{
  "activation": "relu",
  "tie_embeddings": true,
  "beta2": 0.98,
  "lr_head": 0.00779,
  "decay_fraction": 0.901
}
Each number is 128 + 32 x the weight over its row's rms, rounded and kept within 0 to 255. Layers, rows and columns count from 0. Numbers have three digits each. The size before them is the row's rms in percent of the matrix's.

# layer 17 attention value, 256x256, rms 0.148, rows 7-63, columns 192-255
134:150086141191110175135148103154075156083128151105082153182110111163138117109109100172136057090098064142123071126146110141111143132163135141103149178153093144112117126174124170088113114124101143
120:122074137140109156118136123158153179070038135163092072168145101163152143094195074063179060145105138122090113130105152103137157133139154133173123071135104098117179154144163163142144059150085147
129:137183189134117085200104096094151178114131142096197146013179113113126093118129096123181101084110151150076157103134113132182157148152071194150121118132117144139132084100113055080086120164141146
123:171180142113109150110181121137124132080236065165151134113128154125118091133156165163140126081163157151149202087148178092107110173152123112133151165139110109167139095131118149165112156091153083
124:104121159152167153166085067146106137101152151117152131136096096097091120139120134102143049188112062109170157099153134115115154179159148214141144115128131141134124124101113135162098163135177129
125:153156165129055057145162123134102133082077093116140123124166140131104134128130102156083097061198113140126123096122149151080115098165109076072099130102148190095092067092209107131086136172105047
123:184138118084112170121109154187102113135128158107156166204131111093199184107144144134121130123137135140185104103077166171092185111114174141154141158142097110194046157124194080153153130085109126
133:130129168171107128171125135176152075113162132159122145114112109171035146157100140100134118133123097124074110113112119135118171083098100080162162159120132144150158171088163142147163099135091201
119:193155120130142139146103101167165137101131132113110153153115155087112130154119084134128129199143164153097076126192052164078132124125045159076123147118101158136077163056155146093150136089099154
123:130085174127132087173109103163038137125069168128115126153098041127083115162153141145152120126187083142146072111098168063155092116140141130089110139149123092103153167134089111116080129131150109
129:088163083101119151145170116128177116148135166109109176108125102122075107180146113127123075159128071061066114166119177123147114187055146139129075067134163099150135119134165127176129143131119142
126:067110171168096107154149137134126096200121058151100183156113138117159049154079169150143161159122140198152120150116149135098142132098144188139101125113136128096140170163144153164135138134083118
127:117094107086131194144120153143113144049129118120066113175127115107131089139117163089180128151108169120080124093147153115130134128112123118138134131047149192127124154150138103066110206097109091
116:092163123147103145072064098066095131131143153079122121082189129109085098138141099162133088116167113170173189197167124123102172074135192106123194132137098104176175175160161128155105111089152122
119:095093133176148110165095092130205124105115127109124096110092093132066110124097130128147059148148169124152144106162050114144151179137112126139120171101123105150118105180162127094140126128219156
128:126129121089096135082166089134159077074103158138098142129123153147137129112224063146171144168182169092159147175123110157155120146156161116146073199111123140126120091183057172157108079101135142
120:124119103162110115109150097167152081190140194118153156150069144108114101157096141125168124080127108106158072093125105131120085113152163166078135178093165114148096108141209208139149109063116126
126:129103134127094127130134122108140083124125114169143105085094120114097182112175123186107151174138098183214072127112142144159123174125143169132134080155145143208106078095112168141128149116188140
115:102042105143118090105152135147146119141071167204167121122152164130097126135126168156143124120107105098114098167151111122106185143186166145149144124103097094148136130117158138174109157114101134
118:157101090177137104170116083115141146086152124105113141155090080112092105114169079136081042115140076135087061094147139081106141077090184185122146134110106134131125106123137185160115087128091090
133:130087126148123118167166185144154109148094068124146162099094110099162085112174102143102086159049098125152111119097108047139145160145167044181151121057072055155137146117127139129097157146199131
121:071113107154105113142126169177116098151075137170111119119083153148214184159139128152134128158165160133174139075145101097119199117120156125130103124085148135115092197175106136169130102130131089
131:162126125110101102094175129145144136133105180162185110118084124126167120171092099128165125147152112100147126062124105128084137118085134082112177102108000071105114148119144195137090075101129137
128:114062124111136143155102125149155117138137096169187130139115148098095136139164158161204085104156126128098125104097130055077126146088171140066166143145184119156086106133106139092000101132084119
111:132067168185104081134161127132152139216139086138132167148136120158167149130122138101134115105174143129129186089130078144134085138127083120099126137155111125159092119114102134146152090161148089
109:070159122060057108184102093166081166152099167117159103151116074118149161092150170116132145121130148139068122122125118142163098123157082141172037178082152124123156139110150138133075093120072167
120:142147090059187198102106089142063157178123143160138153090095122154135166173156141117113120155140131219109094121080126138078171088144043075135123122139176143094183147084039108176108113101169141
119:123135132145126159144168152219138114153182088086113131121092174131110166170143060131154111119154117107123159101119135135160130102116071142167185133115121142096129091129161129086101068131139079
118:127117075103170102150129083165094153132129110179138136070162118109131189089106169124135127111111165114094130088090152115143129115082100129156130157155142086091110137132117106126170109141108133
120:154117034158093117148087168118152102103092093193166149114200108163097091089115106096098198120129125151134181111067123117100138197152135134133096079113077147169097178158180076139188170101138132
124:108091153110088156113141126136165115103129171141163133120114140106099150121129096117174105106139125140140151111141092067095146124110120142155166194135148158138124150143114082091169043136072048
119:158176136145161124123137074127111118125126135105091108109111123106046113147142167157178171127104144152147139154176091108150134113121134115096140074093107107185197152100115126168137115139146088
121:173177131171146102136090113116162124081112150151161119132088132124126170136139101128200094140117125107076175134213188134106138102134087132168138094079166181145118155143063103170118096124139101
121:111189127121122157148116136123103163199154176070126123116115149156148145072067103192203031173149096120106134126083154117173177120162157170135139103149116104114088149101076094141137149174157136
132:104138159117164120176106138118139126169150100167107137147144126112164166165088072133176081069142097147176132131121124145101117083061160062087131110123124101208141153143142066131136112174154119
116:100070129146116148115122132082130120131133121089103118096117160141102093080154167120185109119123114114124128140169141086125129119150069113131164122129158080104079054165140155214105103155143102
118:053161084119124098094176103085085157101118136143096163112117163160121173209112127076087072089152190170139141149101176153125140112128151124130092175112198154160111121099116116158164150133144073
114:189061125137091106109137143107101082096138100143093100137107113120116119089107105140095118179095093048084144081132150175160133134179182095097149133101161110147147171140167165102124170134139081
121:160116146196105139101090126165123150168145103110109088125139121185082092100111135122150165130121108038089160163118148112089143060163096155115106151119112190181171061127142184132086131131125130
130:092107135131099154121136116065130160093106117087145139133143149154127138085184191141087131064090068105140106089157152104191125143139134125140122125110119126133165165136165117152128115141120164
114:116104151139134127055125216147142140123158110138092112114105170111129166156141098103180104100162122144155165151134107104115086097107190112105106141113158143163118109152127198113153112143092151
131:174106045114152129151130187142149120124093064123153093119114147086120120105066163093132099201085086094130151101101076124179119182094138104093142151114117091091100115109141084105111194116076090
126:110073160115111112092123119188163127092097125084135127166138150124191174161035149132070151193151119124130153121148159111150108130152132174164145161148087032081186090129141184152156112160196129
115:144113128043115136179141137105074150076140180137126183133086085123113150149157102137162080094137126055087107183150107132170132173121102156128166080145081187120144107187100113196109130122134142
123:152113134145118211117192124158119131124184162160128147141120091050136140139155110157167127167122079160101108119101174203136099146096133157099124120150128157127158105163113165129130128151170120
130:168148164174119140142162060171160135100061100135118118150153090177101109139094084179141071099126156094136129173121128140096127190111128143118140152117130067120099181205159108178163198065049110
133:148119149181112135152141117090159114113114122175054114176105117105160126155102090143246135099150119099168112129140097104084099151188190137106105152200151164099114109149085152113150148122179129
129:161107075179088150191144128166171159140096112117143107094094095073140127089139126149155116109105109137161118095072128109156122176148098072068128049140145161152181182125158151133145122143134122
122:088127113142136110089112124109126147145122153150175147101132150121127188179113102139125133132160136139156154102119135112130149149139137124153127200150103191110089125108162132189154152148125146
135:127152109139146107095129114117196122167114103142150168122136137102167094136113188136175086121141172091148120175153053176109212162107124115136214109087122144103142088120137113076137140158126126
115:136088168107188149077120112072187097072106149124121150095053130140153155137165158139114078152120167101118156064154112112117071111154107131137116153167080161060128106185181138126115110111153169
127:129125136104100156137121177130122138088128120138128138127087105142114092165201102158119131177110102178219132137117129097121099106056132148038103224099128133127102164142117103194187137124159117
112:089104136135109121143144136123122148083144101125173125043174123094114103108127105167116127154117094129092156132090130111157111146125086114118173059086086150145179127086106127135132152105132183
122:113114142148118144162112138116120105107169117176070095184119112160104092170120130200128087186154126125123137075101101144134168169124203139131178135103153089166167077100120124143088097124126140
111:129140127145146172142190154157159104105197129114123175138132142124072138127166123140124130140094108054063124111142094076197106135148108110129114128116162224096166113126122156146100152157132172
115:092184185113103144109146111138117128168115097158136105063097131140136129126124180152146144148158121130134109196078137107077074112115134086146062192074139169154080131200152182210113156179119131
131:134154213093126108153114101109107156117068123056113103108083056127189186173112119128129135075166085114165179062121104176127162137145131123181124185096135106152130129123123188195120155149081202
# layer 17 attention output (transposed), 256x256, rms 0.135, rows 7-63, columns 192-255
130:103141118037147099131111095183130145118141134145138126084124139122141149098157139057133182125133124166131160160101138095130142074103153080099177203134153124108147098125133080116147177122079174
117:153167154083178110152077217145152100128127137127096120133131156114066115105122138143095136159158113071131190143119159091083126116133081101119151156112110081136119115172124016087145141083112065
130:083111142176158222111126159097111075107115129141140138217136126189100170154136130145100116130119134162095144140180113122062169074106153111108098074091180087149158142104115131141134094140110161
129:177147078066135178152116148103124140103115132093139124152121125097133124133113065132190158177100112132157148182082128138138121169180117123120106090122117136086117147142080146111175149085099155
125:116111065115145076123148141156146156147119114110038132157150121101178100080124126090115091123161156114162112132154162129116105138073056057106140082070172101098111130119105172113127097098116149
130:083134089120150169045080086143153165105145168128119101130126132120183131160181112171163159114062082092099157149150124120109052158108207139141112124110143094115081150125121065143146117078109191
121:180181118060109149110078130138092132090112152144132159171196136168117131134200134124170080173116151132123160158165167181142113088103176143113122133116147114059160173144134166138139176135132118
130:174130123131165103136145099115119126182079141123141192147123106094159139090106138163084151130038203093134130154136133152093135151125213165120163198136175104187128123126096146122160183163150118
122:115141104101121152133186201117102037175127086111074127097166146134056106096116180110128121133114132114088154122116120117128159116144168121131074142127147126087160160143140175124140113047049117
123:093139120178123143125123154184158099172143143132141106113125164111115134073112098136103075086117124115143166090177106130158111115085095134152135143106164166113143169147122134077137087170078170
123:123127173148147084120081164088097206156117155084155152120053158052155103056145125151077193151126129152175111104175072135140124085153132134153108148083107178088105144071073123117167059127175116
128:211149096102145119135125155173139137074119113177163086096145101124133139113166137120106120073158089103124139161161135160128123132110102125124127175106154121092121104149220150147148139157195108
128:088114159140147080052094124126128115159106094128164115095137079157124133108149185143131077106139154130190100200143135146127186137140113119119131122119125138123173110145048156119107172106172178
120:158125119125113090132137151144212095121137096126103119114175119140187139196158162145155116182101110143079100124125060155170120132131146206132125171128231144219136027182105110146175147124109080
119:142186117125134149106149127085115141122164108120144117111235135098156133114092141144155134100130103151115138101124116192162058134083095117143131107118131121137112119134109130175138141114064094
131:140147106165123175182107176112059155138120050114156129167137142107100159188072169140107103148081150190098137081113111109144128125107105136151133108137137188147056123114103172080141122108151182
126:126226106108068121146105169117111167162142106091138091078100137138118087103145090161108155110123189157109182134151127110120157113066118126142079131168105138101115146074096098156160156161139089
130:076157101102180175168161163115165153129219075136139096109100151044151107141123129121122136151090167084108145077132118145170148143120126109097135148113154112078124108152094133140105089124118106
120:161151103115145148121166188127093195125089126152072152148090101106157148153149084127105099117147132100150135163180154149154125114151154113101173173152082174095138060118170118149176155128106139
125:099147182101162100114148110127109135209101108113110039150122102157144123163109136127123155172124171099111084150118075156080069179090173123191109139115159143108138165111152126107109109092120086
127:103105157104163156136083084115142119115133128129086127172126099134125199147082090176127114112166146066171148118121174178132151117083096246115121115197109141140146125143133087129089088165119123
119:137134060145089136140165107109085138153066148113106111155162152124110102160122136079133146112180153079061099103145147158180082174110115158134103138157143178142138122090155129129093133158117143
127:111105174119157050148186153078115138101136148091113192099157092106086181135093122143073164203111096124128082173069143129144109134129057081101090116175160153162103085102072150115186207171102113
127:111145132176123093096105164128106129129047167156076123090088149118196087103121082150155124125079091143148117081112155135128096123158073130157162055125117176082120085114152127125104077150098173
118:147173036067168123106131168149103049167135154115090155111104100170090050107109117177121140105124107149120090148161176137148197142148101189110177105130153129129160147121105110185108175154175156
114:151115085157138119127092191130138138142121179197109068173109109127128111084106131138155137126169136147155128118166127091117135106130164193113160068170185102152077082099089148156103117139121104
122:047100119141090126188145123188137137160150117165109172157190114117086092093122119129156098148132127097104140125149092099159076122151104137102144128089146183128099133126150202122130133122163132
120:128116112133081148014137053091096172083161127150152114156154080066131122137148132156102171131105127118145039149131187149073124159110108192055098140162137093123148107106115138110083144150117162
120:176125144162108132117108195077086096148174110136127117179133107104080032113156112130130125115165166091189171111107091190195167168202139132138120149097148087143135094136151173156069149114134086
120:121134196110084168174140078136142150132162135138101118145099167147073162191095111123142143138177115195144119094127138169130195118109133100161104127097141125115119169111107139146171102185133163
126:154156109151119131163091079102108149125126093126092084130150121030188077150116143065109056103139176143119162160137108105171105140084098086109092131154132106102155126153104134175095162111133159
121:151151090169094137071125159144191073109169140104163101111134119111167168172113107163096136091167144180161100130111144133112163147095162087127108178182137157102082141157077122100128151089185162
123:126113141106114120144151109135119141181124123101084055166140078107161120113118150151118117162144091177131163124112089048091115158162139132113116121045193106173109169115123128089072140082190151
121:152068119141105072080156161175180172084172144158125121143174111148083128113104143144178210097118123145106129124115127116166109084134159086157082140172100195138151060128142105143112084148152086
133:176116081107163147119155128132161103088126197091183156133137152173122097064174149120107119129113164104088143133111127085106136178072122078102197144130126136104139128110160166102123140135168162
124:130157107148093145146144131087122109100097135110123097149116154121152167128130111149090134097178176139105110069110083134106087105168088150103115101136109110075092098112081024112120164162142098
121:121123153099111093075106159181122145181118091122167100110147103047093122141146142197130090138116101115119172129202184134117121178210201121121081099186126115139131132077110140077123125098211109
118:119143170149118126147112157128053147114097135097115089149153177114186106080117124089075125128102101119155142104151162054125114135068124132117157188158101101104172155092132153161148170112107158
121:152119091102161105110128172141163124056135141156136140127091183176138108160125137118148142134063104104202086128181071139137128133126104146155105107134129053104090153093162050135167145134066133
133:158128153131146104123156101116102097140194148132120127138114117118133083162118160104085182154052131166121165092153126123053087103107135118137186084147135089137138112103146100169137124130101100
116:143113107151109090115166117093108072072062134135149105119147130138122135192123090100135119129099128073097128135137143095112152174135081119107166105172136141110121146119182072148084121090142109
133:048103105137100136163123057110119031117111162118148129132058104176115114142099076159131159141090096112072114131158122139126089133117090144146084146127105085156142128111140182150152097156154116
126:207143142181088120143122102158158164135152116082131102111109164129157126074170183100116109121139146152144141125161156182131081144123100160155124115162113142136092143139096141118120156131100087
121:121102120105150174148086051132186170071187145128128135116148122131156147105143101106044134116124087142148151091140140070099117140126200126130079133094067078075156118074143165124152158097130172
129:149109175056129083188143173133151178101117178119123110104107126089135128077119133150109068137088159144160114163110138095137118090130069183173096127118110124053108110106151171137135139080081104
127:090111117073151104115080093144034145133142090134109151146133131097129138156089168069113214125131106166122212158101132105131129188106137116194067137104108181109109095150122103116135035144118182
132:125096131091167073105075167181139098131071143123162136134105148146106100155136131120117132115171139185087179118143140129165166116110108093126103079098150098146150119110100131154116125108071204
130:103158142114158124146077122069070104101164142144109141161111094116099171143149093110116120115138126115132164096095125175141157091094114152106093160110125115100063177157078088150129123138153172
120:210125128110117135146153115094171153093146088126086181169132164137141100174224145143125125139092129142101083140122208091120107074172148131119103170140188114178138165091146113132133123098156130
126:159104126040120119108162105116109154087107141122123123180074109123160120189072116142063101131128148113135124123056102135134081212107156105093125140159170145086076041132110170104187170113117138
120:169110108154146126151140145090088164151121123158151177175140174095084162079151109134170149039134118106150160183121064086150117170115124114144058076070186171135077122116119150117125103157133131
126:108121121118156125096197110122116136151127129153105136117139135119143131088116126117102073109108059107085093078113131145154165147151086126090140122092125083122212196143128117101102160170189141
119:114112160099141103110116108066143125111165135148094108199036160154113114077132135078093163103146106159118101070182115074127101117179117169152147089109157138087120119147141171127175132149133095
124:152139138116116105162126073147100121134149188102120178115099131154146206135181088067156137101158131076164145075106159116130075107090082159122130071150102111113135121166130163085147176146105174
115:179068118113136147122081074153152122131034113116090119111195119098104135091128103133117176059188120142131117112114068157138155156098134125163168155076069096149135142135118115141158162101145093
123:163136151156065144134195192147121137105102149166143148157141110138110160169071112111116148105103106130144162070157101161135121128179162187107134106151111118104152170033134094116122197131125112
130:172116068161101114147044139162141166137122109140071162149117145175146072132142116124086131166180152140040134171189148122149158167162144137091127138073113100172150141103119079125118142132091126
# layer 17 attention query, 256x256, rms 0.128, rows 64-113, columns 192-255
098:150153087126119146083145119171068130149165135099137097107113131179108067184111130078069111125185033163118169113116095073106146102109149124109128121153138104163111054138081174128134108129141140
088:130127102088156092146096112099123143122177102171075095119127153180201079104165095115120164145171116122123126107127143130100148084134193124120101166135120161165077164151160099122105115115135137
095:100100110178148166125112102133169119110160073138140148125121118177153112171116107145062137119169158086115051036159113174108126093110078133121148112112114111120125148143181171099176105114160115
094:169159144086081166160105162075131138075109114123100141123125107148158132115121114113119123116151098095076073134129072094115130107093116101137139198147156168156165095099092083154117096124184151
099:098174177152158140144173081128111150127140119156139199148120218110057221194145126151139194123123131148169122103124134166086177130153105121086110135066141127120173132151142119145139156127091125
091:094165191071139135094134107126118099160074160157155173122139048133127107169164126099155119129075138149109165131138132137140110154138143195114147153128175147103163107094060178141106067179142095
089:105104162062117122078101174166145141098143152109077086163097087153156122108066194138146152151136075143120065117156101179085121107098107156148102142142119144166115163106161071173135168116160114
092:123149157122157159100064182081132127140135144138170105121081139087134113209125161094119132136149085137085058132103059120225159064082082130128155129064118135113134132125156131173171109127112109
099:133181177155124125100150114149085137076109139115071119117137112145157033151100116165162144183210117123123179083082151119155103119120076126136089139117136086079160102140085137151120103100126197
095:135089175122134114084119158121132094053037144165166146124108142094149171150161151115156122104134079102097114148175127173172112075134177103079167108123144104131098131168104169184145116151122144
103:134126158126115104119106099197129132186092125170156074122180144132141157130182136100128107113154058143072123107122168068130222179118120072127127115094138163067105150079078074134138148126103182
097:071158117165151147094172143100103149168131089125114132100145079131117120195195130142163125078123106128105176078107122120167105113157141146152151109075118088122137089115147153079133093093126065
098:117112062129104133110151098145118166138144076168153112132067138135155059129121097117136087098124079112187124103091088096118147119182097188148134095128137142150059117189170125087109092138135116
096:160118137118154171083156102121172137114202124126080162138187203166154108130113145114166163079159111117149092134029100123110137157152164116119151192078145127176115132093171124154172079110175207
093:082108139101165114150127147160092147143151085151129143093152151172135137179113143094150159125117171091129137171136153085066129145120153091111146092091139107129088150143097186178140095094132136
105:064111185153161162122090206112140150164157164109143179138115158099101185156137113060152123122113071162163094164151106102153141148116136131126092196188068136097127155071128086134094120139173135
095:116183135132132097098111171163106108146179189112140111177104170155152072073145099071161145084125129135151127175174073173131148119136124076161098089145170131103085085159120100111133113151186122
093:063105133094136129152133061136122103140101102144068136139158068088135146082103135111118134152094126206125130123148171164132154120125048121119115092121092159145146128127110112174153151129111131
089:120121121135123095096149161122145098111082120102141119193085098075083138104209150146129141110190124170076152117145121143166135105142124140135090161107169130159112153128090119146150083138120139
097:144122125137123137109099068109110120096139126189131145095116122147151074172159107094171070099129103123122126071093151080113128107092174106061126121121120152123091117113095193086159172126196160
097:152158132138084145096092160137133119130107117132153147128073124162136101096077169183139110169143087181074165085098178076107169089163126135118174141146129128126093125179087142123123067102109144
096:133120156128096127090174109157143106155089110106148103092151148098134108139137128183099122094069113147121117098136062127077123168108077152108119117137196125049145128138122104120124032118125110
100:160084095071145129110134151116112128089105080148095192080142116158156148107074113178154127125103137123078120118133185074166109109174158150127158138127150167132089117122148152130108106082085071
096:102118118126049110149130102121062128151115096145137156110138110106170202089178133132142154171149142053142124131117184090111132131101158110102098122136141103136139103128135155119211105082085111
096:029126216098161132180174132092154094184193115115144089066115142067117145122135106146055136184096135102189088132137097140123135127151106084119102121157139093076132099172152100108166076178153141
104:101122094144143126106054105134085089153088137120071094131121128137125156093141129179102113101167097113149135156139156096153097126134122156104160093117141138091138229115120126132135157108146147
101:122132142128075077080116099159149188168083179164096118162129109083116147200129121119095118155153125157111139162127142162146134147077128119109111127151126119140151087109122161105152086069172160
093:166177132144139148169105184048183122141137176142124118122148118090192115122103119180160131151200101137099177110160150089127109165145155119098145148160129129076079140102167116125128111120153142
089:116158142192137123168141192120148195174125146174130149151142151198130182093081140050174123097132144112127077130172137057189113161185080179130145182108146106123131131121091184073123132113115145
093:096158165152113169109071185175095144141138126140133115145136075158151146213107155091159142159098099096178115088101139098078095120157193115145100121108118094169181064089054113092099150107102170
096:183141102166157073104096164093157119131085095101141072098135107148112126139154175177120077178130114156126159128108150140117092113168124105097151152153169204125153103092162073182099130144072172
096:127100114110125143150096078179149123086105154165095185169104167140162165101111149101129131154155156119155132116129122175126088130192097135165192098088041177135125162146162135119185171095117132
093:151104113146147153124142103087114134166100152157127152183125159084165106074138110163107093100148078167124139093144151091097086145144154164235175146112184136125149093140111140190147119164169119
090:132035109079122141034143103167136159099213094137146078134151158139170082119122117111106126158081158125106096085097149134133118179107125108088137093137165124107196202138125162159147125111125111
098:122129157137129120178125196096140095067123174101153158135155113095141140111128170145116141110123122129131203184110096118141111143147186213077146164127164120086194158155142099117166131093105093
093:120145087097139156116115129111154177155049081165129118177103125126143121129132135185070111113147156109135136123105118121154094107177110139150104150115188088051150161105139148071115110121112150
096:114071133135162115124153109125098130103141112091121143119132105087166129129106073117145197134139111052169137097126124079102180177165164129124117161076119093119140172116110131132168106152081119
099:127151122100062123107099182097121097061162130155124161103112151076096119201097085089133122096129125158120050149180050160130087154175111108170137113109074134118108119161117121108127115131091124
098:147116080122129144132171102161120121160141163134048123055078130192124116137142151065081118115119192122103168095158136187106182163120181119124128114133038100167095105150140125148129119104111037
097:093162133128092165142135106125153174171071122110045202161135139094152177155121091113145121130104136104171125161157158112089139122155099102161197107134114103171115137105093116125088106164116195
098:179163142120093124115176122161123111157166150099146156123171096118177149082138112154108129092142129181190224117158117112173134162126097144126116078121107150162122131161130108127098118143099144
095:151115135153140092102149131124080125139147094135123176112090166070102089114125107124134133099081107141149181133126090123121159108069126121098163085099210114134169135204124118091141171057131065
088:153121146164122135113115090132071101155142126102156167115072118101140098181118136108148100084100122129196161070153087198107153117074126095168135071106111134138219148121120137075112073131128114
097:127150081178134151106129100163193141106089054144137163128156166139098139097080118144104173121102088069161104125065201097141134133116045156172096182150095121159114121189172129120087077135129148
093:151154118149067109147152117084172117116137155170108150168125156068138103147144170137089097137121108123178125134144193173168127139071114139159068110153136102094129146067148098096112133096103192
096:130101084128183087160180121155112122090147151120115109120166194111200150138110114112102140153100176116163210078088110130151113178114119173156086168080141120106126122160135096142167060175141110
090:114119126131120108118099163148121145177120148124158205130187119190127172125108142139150151139177104122092102137071129117138150186134141062121136125110111126103153122115134110116115071124083122
091:132109168100140146124169135110115178114148066147158109082175127134179176080183122104159100162075148086083143073117114098103156141114175146141133137057074076136141155127126122079125126128124115
096:145129124140130049132114141134131129121141109118074146127145119169131155165129128169109114102091165031150124146106172080097126120122096146172105226039121061122121095181142137094078069146149169
094:136117113130174105137154117149146125096100107150126113112152129043077141139094105136098075091099156074155139160155175122175100139120125051141152098145196120100073162192154119099102179085144143
# layer 17 attention key, 256x256, rms 0.131, rows 64-113, columns 192-255
097:121069111166159194087129132112148093072143152088167118162176159107175159090102139057184107122164132110098113134083122205107089102087112145168125095160081146163136066121128101156158095112142115
088:112112133138120055114147090167155121100140131094117115165117086226157132142149082151106139102114182117152089137129092136072124086064125140137153125161089121104150097132160098127146146105171091
091:107132061136129154093114129075150113159140090108144105131182175107138136132145138153040170069073093156144152082105109161128107133164108148149148179119105062112119159111168128169073081118096130
090:091142169134153164128111102077114132122111164131116118108075063139102095091089119061094147104105080126170115136174085123137113156121134135186144144098170122130160112111125110143140188117127132
096:109150191128176172094192118174100145065148149159130129098081160097134139139105123079147120069129156106154121123121121106094138113115130105092152132122172087140077102206115131182143174121183099
088:037144151104149083116095186156139121190121145162134095107114107157103124118140094112134159104126071104117161149211184150139134122143128181100108105157109115153187106066062107114132067145099206
082:063107133141117149062085108052072095183104147114131166136066157086175164084119130139094172103128150165168111164158084126148170130113112103102108163118114169109154115117172076135148176153090100
093:110114104150095127153119114119099115115163162194110067157126135104174139162064184079122087131086104157103113158167115145156160113056121161167158090148105096128161097116111103165176203088101107
097:188089115132126136136152128174122142105096185150083109165150067164185077099184158183129175194120153160149119122130230127109165122167098126169164093101156067167138103123044132136122116095151142
092:155103095127154113101108115146144147147173151140135117128081112151131129114151050126117141121167048118106115139186144142166072159105168123110112089006070146090182137129089113143108094108035126
100:110157145151050103148150062150105153132133104130119072119092106108194116120114090106148097128153081149128166114112133157135155200132101082127122100111161127142125123138115096149168110097118100
093:122158144124154091148132189107085115097154115154109116136137153106159130193184106140133111122160129137095191100119155157131108123046153075121131131103120066123182170134110201125092152128155120
093:106126141198100167119182090107152149156148118122129136162093161209113098148138153157119157166132208127190106165116106155091131116222109105192117116107177084151124122170142149084094166131136123
096:151106123121136143091151142148087165112139148121088137151109188147141128123122150061109135118162170072078137134061105082097181125185166115138167112095082107138157159099118116168062110099113176
093:112112125112155153155174135130088156176148126122081091128144104168164160147162088121141182122127125062147135112162104131106131074104173150117125112158119071058093089107030146111155140090055114
099:082157155148122174139117129148099087125156144130132154081103091118110120131147074057148128131118094068166094164128084159176181137103153158128115128130121161072110168103161153113190136116143140
090:129141139120121116087089114170153122094117137165143125189124140134120129073111060088155196135113061131172112110113122119170122087142116153098117117129094089107168151125134151128123140143133158
091:131142186153167129129123103089120094207069140131122138165144129097131141133161122089153116060128094151123112143075134134138157165133068108124109112130063139151093175167099142116100133130150173
087:121129107128103051188116129124085092114094123132135079089142109157146148146117119131140107104148137124102116059111200071111116093137104127132154093169167118168101173124119134153091103148144154
098:188131084117109113100129092183088170137186147136146078093076079162122032119125131063121074144137124115114115057177089189173140135114183092093089141114087126124117156153139082076087145115164154
095:165113072122141089153092104127126136166141078163132104152126149124140168120123166178089120142132120136109152091166144152106130115179090185065104093102118103207101084152151165152107161126087151
090:138147122076148128103070103148165124133130188145101105130113154145169155146116136135125157096110146114133162127131143128158127107111142104094156093152109109118070079132118100114142136114133129
102:122053135112133097148164187068117112080105131124107162134069130149106099095148138166150147112155178178123102162115221073123075096128135193059116160111118167145052161135148141126150082164155170
090:135083112097117145108135122125076067091167102147108140137067137174158105140156146163188129139100056121137156118094110102085153173116096134121161103101151148119158117110151147089146122119129157
095:120131170174168126123213123140134118116153135189112151115121128091127169120154108191102166110069147131162101105067124137148137159168149086166100167210126094059162108103113098092131137128140107
102:139159149161175121146093099083098124155151144141106129103171060151112130093115153174115135123078103145093124101114151144125109082118150140126147132126122155157175192111135097177150174139124120
100:180097149131110166145208139123096099164107131118144114142129104053122124113086101158090072177160179068130133102128140151071115155154083146134105097101148164132161107124122202116137144132135131
093:149159160130112142148132105095155157183075132127126164113141172127163088154110116167089145143104145061156068114172153098154088122122133160111093165142133088154157144031140143138135158075152180
090:128085158108112130165086110140093132163121113191128113086188118188148125056043111106149141130131121080137123149111196142138122162143127164080120134088120106128149171199131134100155089100132146
091:085105179075116109150190125161138142143201101131122091182142096135127151148094192159114127174107064132171113104144106133085152160089118123176177181110163116120190046113077143131143139091110151
092:204108118157106073080183130109143175107137170090134127110143108093108153133150181206157128117091098062105159146112134092100107139148078131159096141140197186135140184069152111159127127158083127
091:089034154126084136139105143130088175074088062119151081172106136175092123097069119111113086136164167119148171159115123165150170093149099119133154119083114133126130188086105147153094133143117183
091:138115154108174107067100122124141133130135109166142150090162051109140171102104134147142092149122096131148098102178142180081121141185125178148115158127186133168149177135166105179128095137140140
089:102093118105138162086108140116139115127130141131156170125134140120146130128198159140103136093147092193087108151092135163116131204135122166079139096109109116088190150143095151161166107155065078
099:144148111105116057127151162103143103137138143164089159124130135142138176113131076203118139095111158108117177123197158106155106118125151154033164152123172144097137176177119070099133133135158110
095:159143127105176099120153141126170144113112104182101108131138094120066165101099136185087107126101192112120086120131088098110106138153176154121134189133190084118097152064145200101129088176115102
100:080147147107114078096129096148050093082118165099119145134137150147119137118141160121197202135121105101086058138119167078092182102136100133051128141141119115133142135102110174131192112113073121
098:146131148101112143152160195128094124144184121148187145133071133150131176167063106150128107138112072129121092156160085159120061171155144148134115184134149110131147112137123114072204115114087102
103:071109186169131155068124088156122161179156181117147163118085164168065109163118092044134134153140153126153142096106157110086154177113113118132113129155094132141136116130146171137145145149155104
089:106099156131098104151088099135152136134112132175046119157151152086147113117073140109089151143141070114121079099126153119126110139107060117142185082125121106149074123141187089078082096123111130
099:148153132085119151173175107134166129071144110137166089161138106162135144147167125111181167125162065092129130120122161087103132218157148125097125182170110141117156109110130082161081132119116146
096:143195109156159164093112125123133130127113134118076145137098121111117149074095045093142137124096097147119175122075077114098111159151151147143120111126187120042121112096183191135137184058122093
088:130191174106150156183151103161129104183153175146123141141089156083134128171107139142096059115143142137163138143115119153108178109144059138156127067188124123139205079129120082142079123159121143
098:143177113130133163091136171099110170126078101036138141179146158135094126135170149133113184127140120130183136112107139126103113177101101167168126166113118117151104091185140087116205066133144124
090:084091125077049119146113134128125131099096104116080164107078158080115152178161174124117115131123073155141073113130111116137142122093122112173102117111139115094094126104173100199070059133159123
094:094108110120129137076113127169121144089186125109109153144116105167113124152134135151175156112179147205163109127114162115138132132136119085124089101110106041128107098150131101185113147155116137
092:167134178114145173095187161158122154174183127094114102150119099153165130144142111078164124109197142142120169099104091028127098104080084103172127096058104131124126074125136143130148169065120092
089:095139154157119142132138138167112108098134164103093090164142092168159113122154152089108095131143129084105161120165163108150132210116141107139159147147095120134086125131116140129199176145140111
099:149098160146155088163120149113077156145100142122064123130153125162122131180067070129092157087089102106183105176102166032124188139128167157185104165082170056178177064144103121088133130150125130
098:113105123134114123168120179148120118109138142131161115143164195106089183087193130102150106092057135157117177134116135142149102138118118105109140152136148104117107194149079124118055136146124158